Each number is 128 + 32 x the weight over its row's rms, rounded and kept within 0 to 255. Layers, rows and columns count from 0. Numbers have three digits each. The size before them is the row's rms in percent of the matrix's.

# layer 4 MLP up, 1024x128, rms 0.0132, rows 477-690, columns 64-127
036:149123124118137101131157090121124142147142102110128095116146145126025130128100121160128119132100124198087117110106135110140085083120141140122139093169155202126167121126138139147086117143151127
027:119134160125118130113091126142112146156138134130121125096124043135109134158160112124171163168108101250101098136148116146134124000105130121146157144131106139153120148112162138118174143122158129
033:141120132141130136143160129120142142142152118121135131119099105131148126107049106095135155103140105103097126125125118085117086072158143102139123136179143124147155179132134129033115132114100134
040:134139136185102127135151108133093113158132099118135129116119119130164128125126125144130133135106159223065130109120147133150086089125144138127123120115161097118175148128117109247112134138198085
035:116108137137116137126143146120172131118127135122131148156125135134120140016176099103124156138130183166087104128119141124125152255098121116145149127191112051123166136125155128013095120141206169
033:158152130157129127141159119119140132150129109148164095118123117119167119153100142142109124138114090188168139137135140085133119202162122142126107146108152201131143115111110118190145158126089107
033:118097129112089137114090119114097112129142121110081115097108052125114107101039142081088098087166101001130102133109069114130126141139108107124088117052119048104066088129118087074124140093069118
048:134124096132099102125129097102107130131114113105121119138126164103098124061040122100116105112117149078044115101129148145124106054124134141120112094154143205121166093132104126126051119128135106
030:105087090105167151139136134113142115099111126139112134159119168143067130066101122114113129125150132000168152110100119099092131134136140133120103123169142044132149147145107130035122086124105143
042:128145143172114145136140113120115102132118116140131159073111054139173144129116107125153142135107143217049092124114139118128075099091130137140131112165131128123167159113143112081115140137173116
566:160162091141077096114110082093090124145081097116167055157141110129135114132114150116117114141090119146154173072120160133132121144175131197111122103143210117099143106151083114123101075176116103
042:159147132128131134142155125141128149114132141125156121129138152134177148235115145154130143132141112104146170123134133153152107000171143124117119134129144155137126185148108146146145140126095136
044:103104143102159139114135172125155133118139149139096145136132128135145116078170131135161152129140100198154150146135145117114189094117123126145152154157118000132139182161148134125154122107219175
034:136130128130104122123144106098129130115128114140117118087122025124028118117070133097144111111112094114082115118112141077125107000111106150126114121116152169119153096115150121115100143113181138
042:151136120132072114124105083130088119150127111101132109102125086105123108074059133116116114146110151004097109112136128175146078005139128135112101105107136130114108062124109124113107142142097092
039:129110106114135104153109107133118121129133112125130104128117067126120128117058136090096127109130131031113120104130118136120077059144139123124104116101162000132113121114085126132155123131073091
040:111124124151114132124120151118133116113123135124137116138121156134169139092145119073124135120161159072167142138138139135133134004131130127130125148120118000142111149130134136074093107126154143
039:119128129118144115133129148126126121119155127106120155160129145139129136191116138114120120078167134038117168116134122152131131255160140112132120119100129000145114169144091111219101108119104128
041:113113120106137110116104122103117132127121107135121130119127055125017125118060150108144115093107102051093094111107129094104071138132119129107125114171139112133123081110107130095131113115103130
036:146134101110126132125138087102157141159110120128151096121104106108119116052102090118135119132114152189070144123134139123101125000135129136145140121178122152113144094118139116061087123141129121
033:142157138156086115104130110115082140149128091117139107097137100113063106118097119189141100125112094103084128119091128112152079045125122148106112108127143255129127135118133094151069133136095105
039:126105128155115121145107098130129119111130095122119115105121037134067121089094104074117135153097125071144054110118129115126066030106119114118099115138138198113130120100125095035169131141122101
027:108130145116086137111142138128118117105149139111095137142137081130117094131136130130123142141160177186070146120101133184149159255107106137160141118124094211101081176142108092120107132120255108
036:127119128155131107141126087141125106120157119111126121108130127149123123079082108105129142124111157248056126108134145178138088085110141133144131087061139197119145122116123127198133126152203106
036:128113154130157155131118166139133118114133158126119178134141180130247141095194144124147156163139141050191128147147148142123164114097143121145146155176113090122091157155153151155174132118182166
047:132118107077150119142121103132147145101106136130133100146141113125106143166123133119101130128148129117135118122138109127120128226123126122128139122138128255115116090112122152059153129137115112
047:131137137154112132128102123130114129113090112125131134109127072116212135162086130135127140129106156156103069122135150125135079001097125118111110109186138226125137144113128156097113133133116107
027:135116156161094150108156170114116115116154143142139161145154069121148130054176158115141148169097168052139097148105190103139115112130091135123116158191140032121127119147134116000138140125209172
037:114087117130143123159101129123117123130143125133101143131122108137136145060025138106124130100143119087093061109109106081112075096137143098132100120134145255135104108112106147048139115121052102
047:126132126164119130146108094144110119112100124118132126130127137126171142136090124119115120153119184180085073119144130153129070050109136117122122105136137255122114101102137150089125131148114085
035:147117148125107145125168131129158133138085120125129109137124140134078131017192095165126170157110159255119129137123138115133151154088136134133155136176119239121171154126174164071113139147216143
038:139137117112122120140123104127116131098159123114130123145126130125000133166065148166140130122128114009110160104110100153134115123154139136119111111143148255133126082117112101089112109137053116
043:144155120137093122118120099123114139161098122124150109101121063110168112117141110130123098127121130153067108130127118116145097085120112136125132125124126158123119110117128128085094150136120096
044:124129116147116149144175120116147117104111144137144135147104107143183142097129114109117144125166162204051141140139117122121115044128131131157125159159129230132144136125129132000076126135187115
034:138172133145111124121110095134116125159114109147157123084121046120122126213101128092142111136069129126098110112129150114128078066119109143119137111126145171126144130110117103212146159119152097
033:158126105135140152144190106121155158148097135145161101164098197119197132135101131164096158142144137158086167133140142114106129220171157121141121164177155155136167145137098162027114124128136106
040:123144102152100121122135095105107116155107124144134120130101125118145119080131105131127100123120154193017121126122118119126112193130122131129131121149124255126142090119138105084050132138104101
037:110112098060134109118117121125133149110147137110098113157141134127040129162094139125134124104159101000108147108138102143125145083146140128113121115083126000134115117148111130039125101121062139
030:153129121077109139108150102105162135142162135134157098117107162122058092035151124142145127172128071073151189156124122112110180158146124166152137170120107196118122079147149086065130134107116169
045:134134140154136126143131137142119127133171121126137161116135155144125143217122137137129129107120138123098089108119127123146076236143136111103123101141136255120144163121128128205130132130067122
038:139130122149163155118150123119135130160110128164140121109124150132156119086162135175186142150116109176155154150127146097102127033145136147129135166170145190145166142162180160098130137128203142
034:120144108119101105101138135127109125138149127110147104158143072107096115152082138122110110116149143050117139117109138124158121147164106144112098119081143000133085111125098103133081136133106114
031:112133157165095138126155172101122119118142154117104182130127145123176133072160135100119118111165140170077097146130126111141136005107118134162125156221119247135163171132160132053052131110222154
043:135142091111135105130101089128103142115128114134135084148130115125122138238104137147146124131124130132132161109148123168124100045149136147117112116099138120140137097129102125172141108143091099
041:131126115118135146147164117111159126129100134140139106137101186140108148086129107124122119143153106095125148146133088093090153133151138143148143153160127255152159117119169122007121125118073149
030:125116116164150130163132123110102129115149127148124155142116101134115158131077157143144148108138120070038105113124115102125065097139151134137099131220157161151159113112090149052104094135123109
025:105138163123148146137142167139143127127130143154131158128121103142138159110203124086136143148138119221119097152133113110117134142104119128164163154203120057144133169117171145097185130115143170
033:115116094107125084111099086108111125139149102122095094150120094113000112101061117145146113113107114083090126100136111160117104158129133135102098092108137129131143080122098088146084094144087109
026:116127150202167137153112160139133112122127130153113109122103087145255112026155114128120135150139096197177111170139095054123152144128121119152107173083128015153085169109130123177156140129126116
042:137132117138100143139161090095140113135109121133148110121084092129145129004136096112140143151138137146041136133143102109109120080124131136159122162164119103129164095113141093000079139144147117
031:113121131128114152115117167128124128118149152133135162134148146118218126110193147096145151174127167105164105145152170145129140101112105137130138146226102060121136161151168132067147130117200170
042:140141147180117142135165143131121135140157129119154154134136175125176144134159134179130155162107170106078110125117167133156105255139136118119122124191150123130171171133150120128101132140120139
036:116115113158080133115119085117112102130110108125107111111094112128094122043108097085109137126118144079061126111111134141121100190107123139133116117117126042126182109120132108018066127137211109
029:145137152124121131120117132143115135121129127137103136106127129125085130255077137178120130096126077049166139119103101110135129255133144112096107097105135168119117150127101117165128139106072124
032:114125115121139111110083120135102117116102123122086098126127096114204128128111119154132119110123146117101131127153122141116143255103126135122138116105119231122126109125136128168097134139122096
039:129120119169097117122137094102107114133147102155134113089110041126083116081103121073129123128082139039043087118114152110128059100117105132114110121162129196126144098107121082018099129132124099
031:141120107082137133127109130117140147178086116149147107148149087124086128106165152141146118150105118142216112125129121100108130255155126135102130138126139003137127075132126166136188142130115137
045:131130114141116105122129114123091139118105110113140129130152140116036138207106152136111095096098138000086129099105153130148063090148132122080115092124147038119130112118081133181099120134057105
034:119123142169116113122150133121121122126091113111119115162144156135076145113137113136124135104125176151098077121110136097149098037104127098107121113142124241132113131109142148140067114140123113
043:137136133144102140122133137121121138101088131115133121104122062118197139125151107137119128139138131139116115149126124094149113000095119130126120137166121000125126168135144135017083136120120130
025:106124110086149158127170145112152128128129125125129143137139223143037157113112127117127124115139145113142124106089101088102101175149134133126159098172133240108170153129144129041113105115044161
325:157146064147073085129127085094102139174107075155176096173126161110127123095152130135121097084116119144109151095105192106123097089200126140102099101130189127104171137128059127163083094135148110
033:127093112091122124162091095120140115155134118119099097126105057140064138016088104083123135129169102167182094132117067098104121190128151108150119124128136077135121085109140140000143114132095116
036:117099099145124130105142118086113121109121105127141115155128161127070119054100130122120113132127167000103118116108147104117071220143124133094097116169134097129136101125118127025067100133084130
036:130140116138138126148134122135130122156124112153135126115122076132126132255092139121111101082134098121146139120110111109131117255153125124114108109081153000119119122120101099182152135125086100
043:126142145149112128109129160144119146135127134118131130144139099122185141237138129144135149109131149164117115131131157130163130222135119112118116131105134000141125175133125128127116132129146129
038:101119115145124114129089096119104125144164112126099130114114055126089125115051113099152139108137114178092110106137109150119090000095141124132115105131142000148166133121119130129092098126179106
035:105137144173103106112103114102096120109117097113123151091117062121059101112068121113130103091088129108021093109108150098130056128103111124111107098126131069105135110097094099216082132132148091
028:097118136124124129124124127131144120077087124127113148134119089132091130052142086055094115135123155182050089113102119089112153032060108119148143121115118082101127129100132117068139136140146120
082:138133095127111089126143106116112156195112086123154092170136169107047114083155111117120089096120137194069160112123165134142089134157129135118125108146148058113152119138096113245089113142204095
035:099093127091154139118122165130155134079132163139073129145133062140092126121150106118137136109164073092160142155123098112103175115108106111145131157085089136134075146140133104000151107117166153
025:161150121136104129128165115113162159174125151136193103122112093123155126145168095126158138148142119252086164164150147100148132203137126137142148164136115050145125165136153132070074149110193132
034:114122114166132153125133155133108128175129144168119142149125205134194140149164146141140119111152137255170153149119130121116153033158138121134131145126129083142124145151138148147121104118159131
036:134103119149123139128135109126142157175125118128127100131115106132157127072189093141153147144127142255101121147139139123132139140121137104135130149155132038139161157140179127038116113142183146
043:131113117129104128122133145107136153143106131109131139171123124108166126072152113126126139133138169140097124138144147146123154041133136120130123143194119000138147141140137145024092112134134145
041:122120152159124114145120148140119121103168124111107174118136131145134140149080122148118138108120143228051073110115128132144100196102135112128119085132129255119143162107126118205115127138132122
034:128144125148091126110102118124094102126137109135125137118128055120106122238068129076115125122109150041135112105102150148142096134107110130112096101112134068126095116116101091168132126123148096
040:128147128147131113107114140119118119162153119137140140105135155113107102044145119168158115142072110108119132130124155139123126255130120147118134119144122255133148102134129099217109129135150136
039:136137136139111113113103128141096111113118112137132110094146095123129122212089159139132124115090128090174132121111160129143128063105112142111130112097138255116114092122109117232148143126147096
030:123143146159099124140150126143129124098125117099137124144139056130114136165108123089091149147129149054088051114129136117162053076122106114133098129149144200134134174098117130000129150141136102
527:168158096121073083110111086096095146157112068117167054194126138133135119140126154118154099116119122127125165090091160120144116141187118201106079099127201124107147121125087122132076050160113102
559:161164105130082091113114107093099152166117071101149058181127109112130126119121145110139096138073141124114152065103162143164110125187115203123084118133203133130162126121093112134084068154121097
037:120149115131129149129168129110131138095117143136145141150123252131086146130178144162121100128168123145106165134109099095120131019140132151147128139156134193113154138133142139073075116125086147
031:136150126161117130115140107109110148163098115149137108103114115106171118143103133161145104111127100120058141131129120116136092056145139142109108123141148000139140126135128135113082139128111122
072:152132103150094092129138103118100165160111070116157098170135154099047130104124119130123097094101168054086140102112182135147063143154140117083112107184156088119173139135095110183064101134084094
274:178154071136090092121130084109109137194090079148190097187129177105104130120137119089149097065119116110118164098122195108135117107190147135101108117154174065130164165140067130159076103137155106
049:092119127159145147137141155119136113125115143147127161119112152130194131094137124091113114109163132180117110140133121103121121016110133116137125139156128000125118174127134143081101123109158127
034:141162094143093110119121107105108145181111109116136108131108101086119117145100093074121103121117148171086157120129127149144128000124121133148116125141133000136131117128125067135057123128151097
028:134117117112164126139132133151153134149099099128145081154127096120142116137121112118085133142122139134210107127126118095127114255139118106110131116116152000143112163111108144184177132132086093
028:086121130114159142105109187138144128130099145137112143140150136132181118159190129095135102106164133092214157143133143132127172247110107133134135143101099002132055177146139134148141126115198142
030:107091139113169147135144154129151143084114149110130158152131231153131138023185123137140166178143150189150138136146128139104164140128149112140149149196098132136118168135144143090163103132136175
033:110127137175135128148134110129125109148136127148132143134111075134146124052094112115158158161119166232038062129136147121123095067093125115140125129162154179141149128107157151085117124141220099
037:131113132103129131114124123114141144142080113136125126102118048119146114029159090078127117146100136168068082135132150087107113000067113115128157132205117124114130147126170139063144141122172141
030:112112120099144120108135141121153134164169128148133125111135081135073100088184107108163127150097093185155122133130151137108129046125109134128143131130121012115138128143141091111186122126169171
047:144155114169100123127142095126103138182123095126158111127122134114117126154139122116127119136110158205095146113120151137147075000136135139126125117154166006126171144130131124183095121133194099
026:112139150101092124080080144154097128131098134119112142107156045115070100153184124129161126162080161084142126136135174187143149163072087132101152120102088110116074117146140126152149134131204136
036:131119123126130109137110098111119130113108109128109103126106084119087128044047126153137147116116111128077119116140115111102105029143151131125106124121152003147160079105087142127105113134093108
046:129117078133121095131088102111108143172105092127123090141133137099118120106074123123105081090124119133135124108119124121120097113159139129114094096111148040125134078118087122165105112135068082
036:105135155144174133143136135156126108103106117156121165110141193148148142233132150139120117105124118188149108120114120117118105092098139120112152107119144255116123163115132152255180137115130117
078:142156102154101107132136097114101155203114087134163100153128140099108128113152132133130100129117166246054126106123162136144079080145135139124121111197162081119180118128116125208094118144136100
034:144172125127124156118137125131125145186123152134155129109125094095236115203079121137147124155126125173128117149134141125143136036124117134141122141159133111141102132142171146053103155117115112
041:098109129128124108107097140123130112111132125101108126133130113126104099031100130097110098113131137039075099121127126112128132109131113111112118122099121089109077098120114114163103126125099125
050:131117087147112093136099105111109150154117099119134098148133132099122129093059131109101085086131129091079106101126137118130079088160142123112089094133153092123127079112074119150091111136059083
037:117123142181126159133170131117137116121138129131128153129098171142223132067115116099126160142160125212094131140151126115124108000130151119155113159155132022143173179135123137058102123115215134
046:122122104087122127105133109111142136132106133144129095126121085117116105078160112105125108142137118154096149138133124117110148165113112149136140144107107037127116104127138122047116130128170128
033:111100128120143106094103156124107133095125122123107115132160132127082105108125164133128101105132104000202130122117151122143107140145117121078106119083125000129078154143084147221120117113102139
038:110111133084147128116080147138144108099139139135120131122127119129101116115121134094127128128135117017217124145128117129104155204109114126126137130112108000128075086121136133133174117108111154
028:134127106109140133122122136131119140111086145127127130135148066111255128245102158109086095090153158084091103129126138105139103194130102111113110112101133055089071136145102155141129150116093106
040:125131106088115119129097132122127135156146130126139110108135070117101138163114137094111101103144107065181136119112099128140153223151117131126118112087125000115094097122119096125140139120038127
036:105162123133102110100113126112103133099137139101131116140145182110150124203100137127120114110139159080066132102131145158157092000135108136121117109096120177122102132130103111172067123124073097
028:125105138147145121132129150126128136116150118141164149137134074139119127135097148072133147131117109000149117117129155110131083193158125115112105142144139000147119140116070119148172125121140117
034:128126108131161123131134124120125119121131132157148124133137157129152150202078163156135123093136120103097139110125128107113079255158138129110108113099163092130142103123095139190123127129082113
033:123129118096142107122101095140115127128128116147125124109137070122089124216082141089125105119081107044133134100124137151118120251130115133106136105072121128110105083116080083197187139127124097
053:119119118102132111130119125117141133146114116124120116115128027122055124075136108085136120109119110069147135120137119135118140061117114135136139127137119014124135106119125106107127125140142125
034:143133111108117135120171111100159145138125133135149105117109170120089126076129116140118105130142095083091161143124116079107160170153124139142134144147121191125139111132140094032087136108067151
057:135144133127096117107133121118110122108121125123123124114135050112102114132121126137131117138094132080062110124127144141139108061105102142117122122162120255113123120122125099099096143136145124
039:126141132131132132119142139127111123113109140119133123131117152134156143207126139189141137108154138072084168127130124135138139216134137134120130123129126117149122146135127144149071115128093129
031:125101123123135125134113096120109115131167106142089143094110074148018119088099119093145128124104079144099125104112110113106089152121133124128123115095133064117151110133115091123176122126134121
155:160155086132104113118122097096103148202080091137168085181123171088085116066156139119130089105109149122115168123119176117123110049166133145120123127164158103105156080142096109201111111134198104
037:112143140157110121087091146148106125141136107114143113106138162117072100096125136131135109127095134000176130123113167150148116121131114145089125107108130121139108133129139124198113118127108141
036:124141123161107103113137100134089137139123091129129096116133110120022134213107116160128112104086131173083158100089140144155089162134133131088123096075148015131154151112099095211094116137076084
039:100099126145119110132104128127106121102149096119104152108131109144047128123083126121121120084112142058077071087095137117129070143121128112097112075134142156107164148109112112168123109136083119
040:102124120132138124136108107121123112137147117153115115110115082131111135148051126078125121124146109080113099115106097109121076040130131129139110110102139050146106117103122106058134122127106111
034:136092149091127127119135132143136146142103121125099123088143060132090125068123097125124148136108101173106073124107112094127127082080130102120150121133120223104126164122160152059169147135142144
049:111116089086104104104091101113126132122120113124102084129113100113003108126094106127123094096133100062097141117114094134103145039122111135120117115088116181117110066116121081052100108122065122
119:140145085130110100125122109106111161197095096143170088184128190095096128106161135119117082092130149191084155114126167135131108076165139147115125112176160053114161104130090122212093107137173103
036:132162133180097132143145097158111117129140131125161148138122171115189146213103141097096140157115179091062098109141161176148094138118129131134129110164146202130180128103124124085112134149155092
042:142115128117125128109169162116151156160133122128143106138142106115080112107162127142110125120126104116183152148105155079142156132152115124112125149115138000130126166144122119129119125115142153
040:127092097120143116124130129118126129127092117134100105144124136120156120067146100130088084090143122115174152134105102085112149119122136114112115127084123008118102135134092128127101104132079112
027:147109153165098131128129155105102133110130133128111158118134099117126140029101151172135145116093124051150095125119150103121150254129125132118116131195140191117184102115114135201103136125061146
494:173164098132079090131105080088085144159113072106180073176122145121127109134124161135145106143109117139130158083109171116159133139180116194118084092135214113102148124129101124143074073149116111
037:119146130086122124098111136115149132132118138135135128123126078116100115115161126084135111117135109087095130138134126107127157255113101136134164127170101045118110120125143119071118138119142159
045:139117112132119101140107080131115110121128101119110097116117080114112115086047108094118128136105108059134111114138121146113095048107129130132108109131137255113127077116104092121130127136169089
031:118116110129122116148113096106119132082113113152108123131108055130101132127097138123121120113121106086066123109132091111094110020126146125126108124156142103117154112096082102072155111140062117
042:125120132102124116128117120126139121097118131142117121125121082121085115058105122106124112128114108098091102125125111097108139098095111132128142133138128255116127104103132111087144145128131126
028:119138137123113130114104157128124130127075133116152115139142095112181128084149131119145125125149165107188112153141146133137124000106112139129130141188123062141087122125150175099087126124159132
031:123116118110147134124111122112111138164146120154121145122113142133044120121105146123149104122120067078161136115107101088097109159156141112109126135108137000134135087136110133119166117111021135
027:110063126143153134154125133134151139113111116159079133131109081152081136066146117134105146082138114123119116121100104103104155255110139096130123123137135000114169166101104141099147099139128123
025:103127138103117126098072169136109127081122148101075166114148091125156140152120104138144131115144164102137075129111132134149168125050126112096134086124092100112078170143167148099094110120098161
036:158121135125147130146165114125144141118100119135138106135124157135113124067157134195119147153113106119165129132122131103121127172131142136120138146198161255133171152128144166162146132139089142
042:140136106148082111114112091107106128125096098108137094113120137108085126086114106132115109102115158027087125111114122131141103224128132143107117103134134099120149082117112114098045120141081104
040:135140111117112135118124138114120133122141126125131142133130151110095119104110134139113100099123120000107131117094101101127132126133132123106110116168139225113119118126113095108106111125000143
026:128137075115131121117118100105130121145164136129157097169106141114066126128083140146142120101135166050075173106142122170116116215192134157121105117132143194156149055129086115095068095138043118
047:128133096134105103135108088116116136142097112109141104116119064103130129113048111076093093100122136081069099105131122116133089000134127124130099106114146108119110081103092102086092129136081070
036:102100145110119116109070147126110111114139126106087164090124060125047123046075104078144122110101120030119061113115127114113137102072119111115133095161102149122100119114146096102125119111129147
036:123141130153148133134140120150122126115114127131158120120125184126126128197115127142089106142123117130151148125103144124140140000125124127124127125092146144122099144106127129230143128134025105
025:149127107087126134120153091110135139091041109135151081168130135115106133088159116091111096167125146165157145153157139090093115046119126158119140154172127227149118091113143174065129131115174119
052:114130119119123118141124104124124113105143137120113129137122171134061146119083125115131132129133136082079102113131103133116104255117138126131135107160128255135153105109144128042101115133091123
491:126161076155102109136108069088082123132046090122172092149103180124106125145157141134133098143114096102116141106102201148134129121177098134111125143104176151097140072138109128116077100151112121
032:161146116123088153108126102116099125107096123120161088108133142129162136194147152180124135152142141027224173138121122140147095156147117149111104133129130234124115104146128132081108140130079122
034:107138133173136126106126126120116120136130120147130123106113109139154115189102104110146119098120133174094172129115153136124119199135120140121120116050118000154113149125115105233079112121160106
025:135158131108107111150097108139153139157156104115117109161138085126000143135175109132166145123117126147199100116131074157130140185134131115153143105149140255130164104107131113124170113151101130
052:138124131133142145132152133148141141135086144133144117144134130125208135097147126136114140157149145218178144149135142123132160000129139128142135151141146000139129155144134191083137135132201127
031:111131131149110111111108155146118136146110113109130141135135092119132131199113130094099119062120143027111105108114149138156107048126116109092126102112128000130113163110083139191113116124097106
037:129166122143085116108103104123114119127118109117160107114112098105144122187160122082106097126108155054119140136147135166144124000119103145121134127152116059120132099111133093118090122131069119
052:132145117148091112118123096106101128140114102126124105106122110108071122090091118135125097119107133119055104116111118115136084000118122143118116103138141242122140084112130107122060125135083107
034:119146162116137141127127135140152127113162141115123132122123086132178110131134108095151165183136108097127107140157132154135110000105122117152138156156107174127101176136149110011191146120184157
030:146164141153117132108134117129106109179162116156151134101122158124080099196155127199169119136081117200152184138109149160136133101147118153115142117119138156131135110145131089255120126120122128
032:107118126185116122127135113125118108164135109146106127108131082135171134087108104120124131088121162190042076111100143106142071193105121112133121093107145215108154160112124099123066126143204090
046:146147103159083104123143077125097131156122084114155088136126119115072126144102119120119116121094176138035138096118166145149053106147132144110118101133164160124183107119102103186076117146169080
036:126135126133119161104134129125147139147119142126154125137113171123135121037186097116146144180121141159162178162135148153117155089120122142145144164168100068148127145149180125000099120124226165
037:110144145137105111115096122131096109115162133130100157089126061128110109182035134103137125114100124156023083104114137147139097134095113123122132088101119210112108116112105098199126144119153112
027:123088120125125111126107104135102137126188112148099156093149042134043109112075152128111121122086111092084050092081141112130072238129118107099102076134147208101130131114086118120179120134082125
036:146131135166101144140137128140123153165096131115156139129136110121186156126165098122121135164117196255103071131123153130156111093094127108127130119182134165122127148118181156073111143149144120
031:131133113187094126138149106093109137133151096116175146135107148128063139118073128073111113106129157037083117103115148100139068177159133134118089129162148083153165127103101105106047106135087098
031:143123151084100131106138140152145152170151144100141096117155090131075109140154114131127155157109111210248151154135146169151187090149112132127157149057104024141099130150150119084186143129201165
031:121116130122144133128130147115124125133137126165113169119138085132060109084136144115126094102104091055117094121085131083104095236120105116111129120151134255100121125117104117158163120120087140
031:117124151140101113118087119143114120127115104111095128088134049128129117079138104131136138145098136216135074128140140149140121133072114137127140108089109232118139133111149130155141140139207118
435:145163081152080082121142070144086129139096077129178070187130137113119129149147147158167113132100117180143160102087215125163117129176125175116092095142189139106166134128101155132089052164135099
039:144161119151113139135123098139122140171071125136176115124124109109206140177139134108134129159096170171118123119151149153128109000115127135134142136168146107135148118120124147140145150139174088
031:150150132095148131139122135129152136148121146124150111128130166121225128155162138104140138151165092095222171140167111136134160255134136144148153160131115073142103143149149139162159164113171129
049:127116118114115118128116104107126117101130105122121131117124114126010113042098124109113097115108124037085113112101115110107102056124120135113128107137135185104137076108115108116116119126066125
040:116121157165108126124148153150125134121154140110118154130155101145141138184166118141117154139118180255083081128119154162167119234097117119122144112148117255128137185117157126125117131149214133
039:137145110144104136146173092116132122145127122141160122117111105129052140162111128112110119127114126097054137123113112117132081230147115151137126131142134234134160107105131095001101141132118101
035:108103113101133101126093125134102123139155113133096152117152043141060118153053138101141101085130133136079090095094108141131068244142125108103110072075129012127096131132087114152129119130110108
034:151165116117124114130138098127124133158149120150166101105134064125091136212111134164136120139107113193105127119112115118141113171134106152143134116115139255128139081102137105152132151146085101
037:142135141131137163133137162137142119115107150151135176153117186113211133077151144113106111116151138163128137145116113079113171077118133121146135153192136131116108128135139163110124140111132142
044:125146154176122130124146142139119114145136113115142156106122147128123130154122122153125124099110133071088115118107140132145091036130132126119130111156139255122146165123117116164094123133144117
027:173148124158114125128193110135121159166120125108166100139129105127210117155127115151133134129138130211047175133144143138171087032176142129119133136110154079142137195157108153101099151131185102
036:133134138116104127100129124112131133146096127123119123093120044115083100021157097146148116136090109147052124133116136108125158162089101133135151130145107209116144121134147104055093154130198136
049:139131146139130140129114127122114115129150140131124159102124118135158130065143125136161153172107154155108096134141136142122108100086134138134135126207113255125131130135180139142124138128199146
039:115112130128103112128103096119126123148131110124098119094107049124087129055103099118138137123098128173025083120135128135117100138086126134133126105118126051119194099113151113080120130147193123
051:129136116116104106122102107130099121109137119104111108117136066118085119201029141122117127106130127024135116106123124164145073119131121127109097088097137148123102114123091118139103125127103100
035:116119142110164133133103152148131111119125148165116150127147143141140135163202150140129118149131117139216131143133125147105161227105124136126153143109116164118108108124147145210202127136165147
038:098102122119117123112113144140122124148157125130089149142141099129031123152103123060104103080133117063151114111076121108136140204127112095116114109059124000114080143137105088105127111111133120
043:146114137090121116114133117116128124095131128111126116114138166129030125091135136146134118117120114000144148124115134132123131255144123138115135122128112255117116068124128128107110125135078155
297:159132069121099100135131084098113143171085081137173082187127188111106118101141119125103083083128118154117152114097168077126087086184137145118133100161181118098165118123083112124102097138151100
037:135116097133134135135140107126116145147107115149121119161137108109074117114086141157120127147099151156118122114105153109108106076144126123119102123169165096130149108139099147064129113133180098
048:128133127093124124122124125124138106121129121120133133116130124133088123133118124083105113108124129000120129109116126121122110208111120131123140107119121215109106123118110107186131134117113128
038:147159133157136134142122126148105136152120115130148108113137106120175130197108133142124109120120106087155122121119119120151089080151124132123116120121157247129116144121121128195156157134085093
045:113146130118145125115095146135114131129139143128131134124141134130176132216124160122154130125138118111140149129156139163125126088158126141129134126123132001143118130147123140184160133113155135
031:130150141134102140102166136140131133108123136105134111147147145126122119157236115154126140180133145186162173161130159162164168139106104154131141144139113056129136194154167118070100133128248159
053:120124143111174146139138156131161107115136160147114152127125158149146138136165128116134137133156084163190145154137099104110167205120124130160151151125113112128112141133152137106162139119177156
029:122105144120109111141095156114124121102181107111111173096129079138069116105079134121113134075112105069111079096104122120131125148127126111115116090151133139097161121102100095218152125133041139
048:132129119122115144126145114107152130129105137143143120143103105127115137057173102104152142153132126198099144152139120097107145113119122142153143169167110012138149104123157116000113124135149147
048:102094104090137116134079115125127116112128118122088127135122076133050124088071109081110110110142114026157104112110089122105130215118126098121107099096115016112091083117102102079145106128062118
036:147121110105114117131149132131135142140156124099164117144132135125077124160132130120085119111140138011144156108114125157156116211176129117114110110121139000120122146138072107146120122129058121
030:129145137184131134125117130133089126124121138144138135094133137115255124186112146149122111133117130205126100153134147116141084000126117121115119134138125236122102149126126147169116141112121101
037:154137139138107146099163153132117133122122135126163144125148159126208131184107148164131129125119150055104153131105185134150133186161124134103120131125130246131100147157127140158101149115107149
034:123115100093130100123091100124108143124133116134118114127135086106073112110064139126139126141098114001117111096127144151113110048116131131110117091154145018127144099122101142104141120143105120
047:113127140109125139131090118142113109101152136117101130121123109146059129142082145124164154154129125036139104119133102139122115157116136128130124113110131248132111113126161121085158124121128135
043:125126113126123136127160131100151125112110135143139132122104103118165133090119107103119109095136116090051133131124123083106132102128119123128119153146115083133146126123119104000085133125071130
032:133135095163106106127117077111107129151117100122155107119128107109048123090067130125112117134081157102063087093114156125136058151133134136090107092172174185131170089105109143091086120143116088
054:152140128125129135140147115128146129127100121135143117116122111117135134126103119145112120131117118220117136133118116100125133038121125138145126132139145255116136110112126119112120147135132108
040:131126117094155118145139132130134133104162130131138119150146119144109144222125162169151148116155112167156158117135119147132140123150138149123125123095154048140154129129111143176162120138123141
049:142127114152112133138137093124114114117106110131138115136109143135092147103117111139124123123118157022106148117114115133116108146142143133121122122147144228139155096123126128076083108141066114
033:123117097148124121143131071106129129142125091137136084132112081134063147141078107081115115121144118062118096116110107099119044096147137129125092121118149098149136092103110114009111106139089097
246:165139082148088086131127084108105165166100077123176098181128209104122133114132132111118103070115135116059157090115187112146080091182137131120112104167174116112162124121072121143061101142132098
025:149138140147133129152137082126106114108144126134114137098114085138128137177049123187175165147102126218028099112121118119126061064100145121139119098143146202138186102115121128122105122153158109
031:136141062149107108131140099089127131191115095132155074144111133111108128127094101119121103089132144075144157121126137136131085129167135143115096116118136123134154110122104097097060102143093089
035:089100118094121109125081121139118127087111133131080137120120093135073118130100113091123102071143110112081135109120100144103140047111126119125131113055104000121105109114104116174124112129095108
040:113147128110137145127114146151137119145159148144145126144142118141125126214181153142136155176144137150234126142153124176140134156133111138129126141110122230133100149133145126130193132128160135
042:116129162153116143119125142148122115092140141114130147133132124136167118109159132116135163173125162113138106141137169160143122007100118139134137139163129078137126158135155158080133127130226150
038:139136125136147129147123107142131134133109128133163112108120119125123145161087126093109116134127092115169118136126121103124101000145137132126125139120141064150102089106122156062164135126063109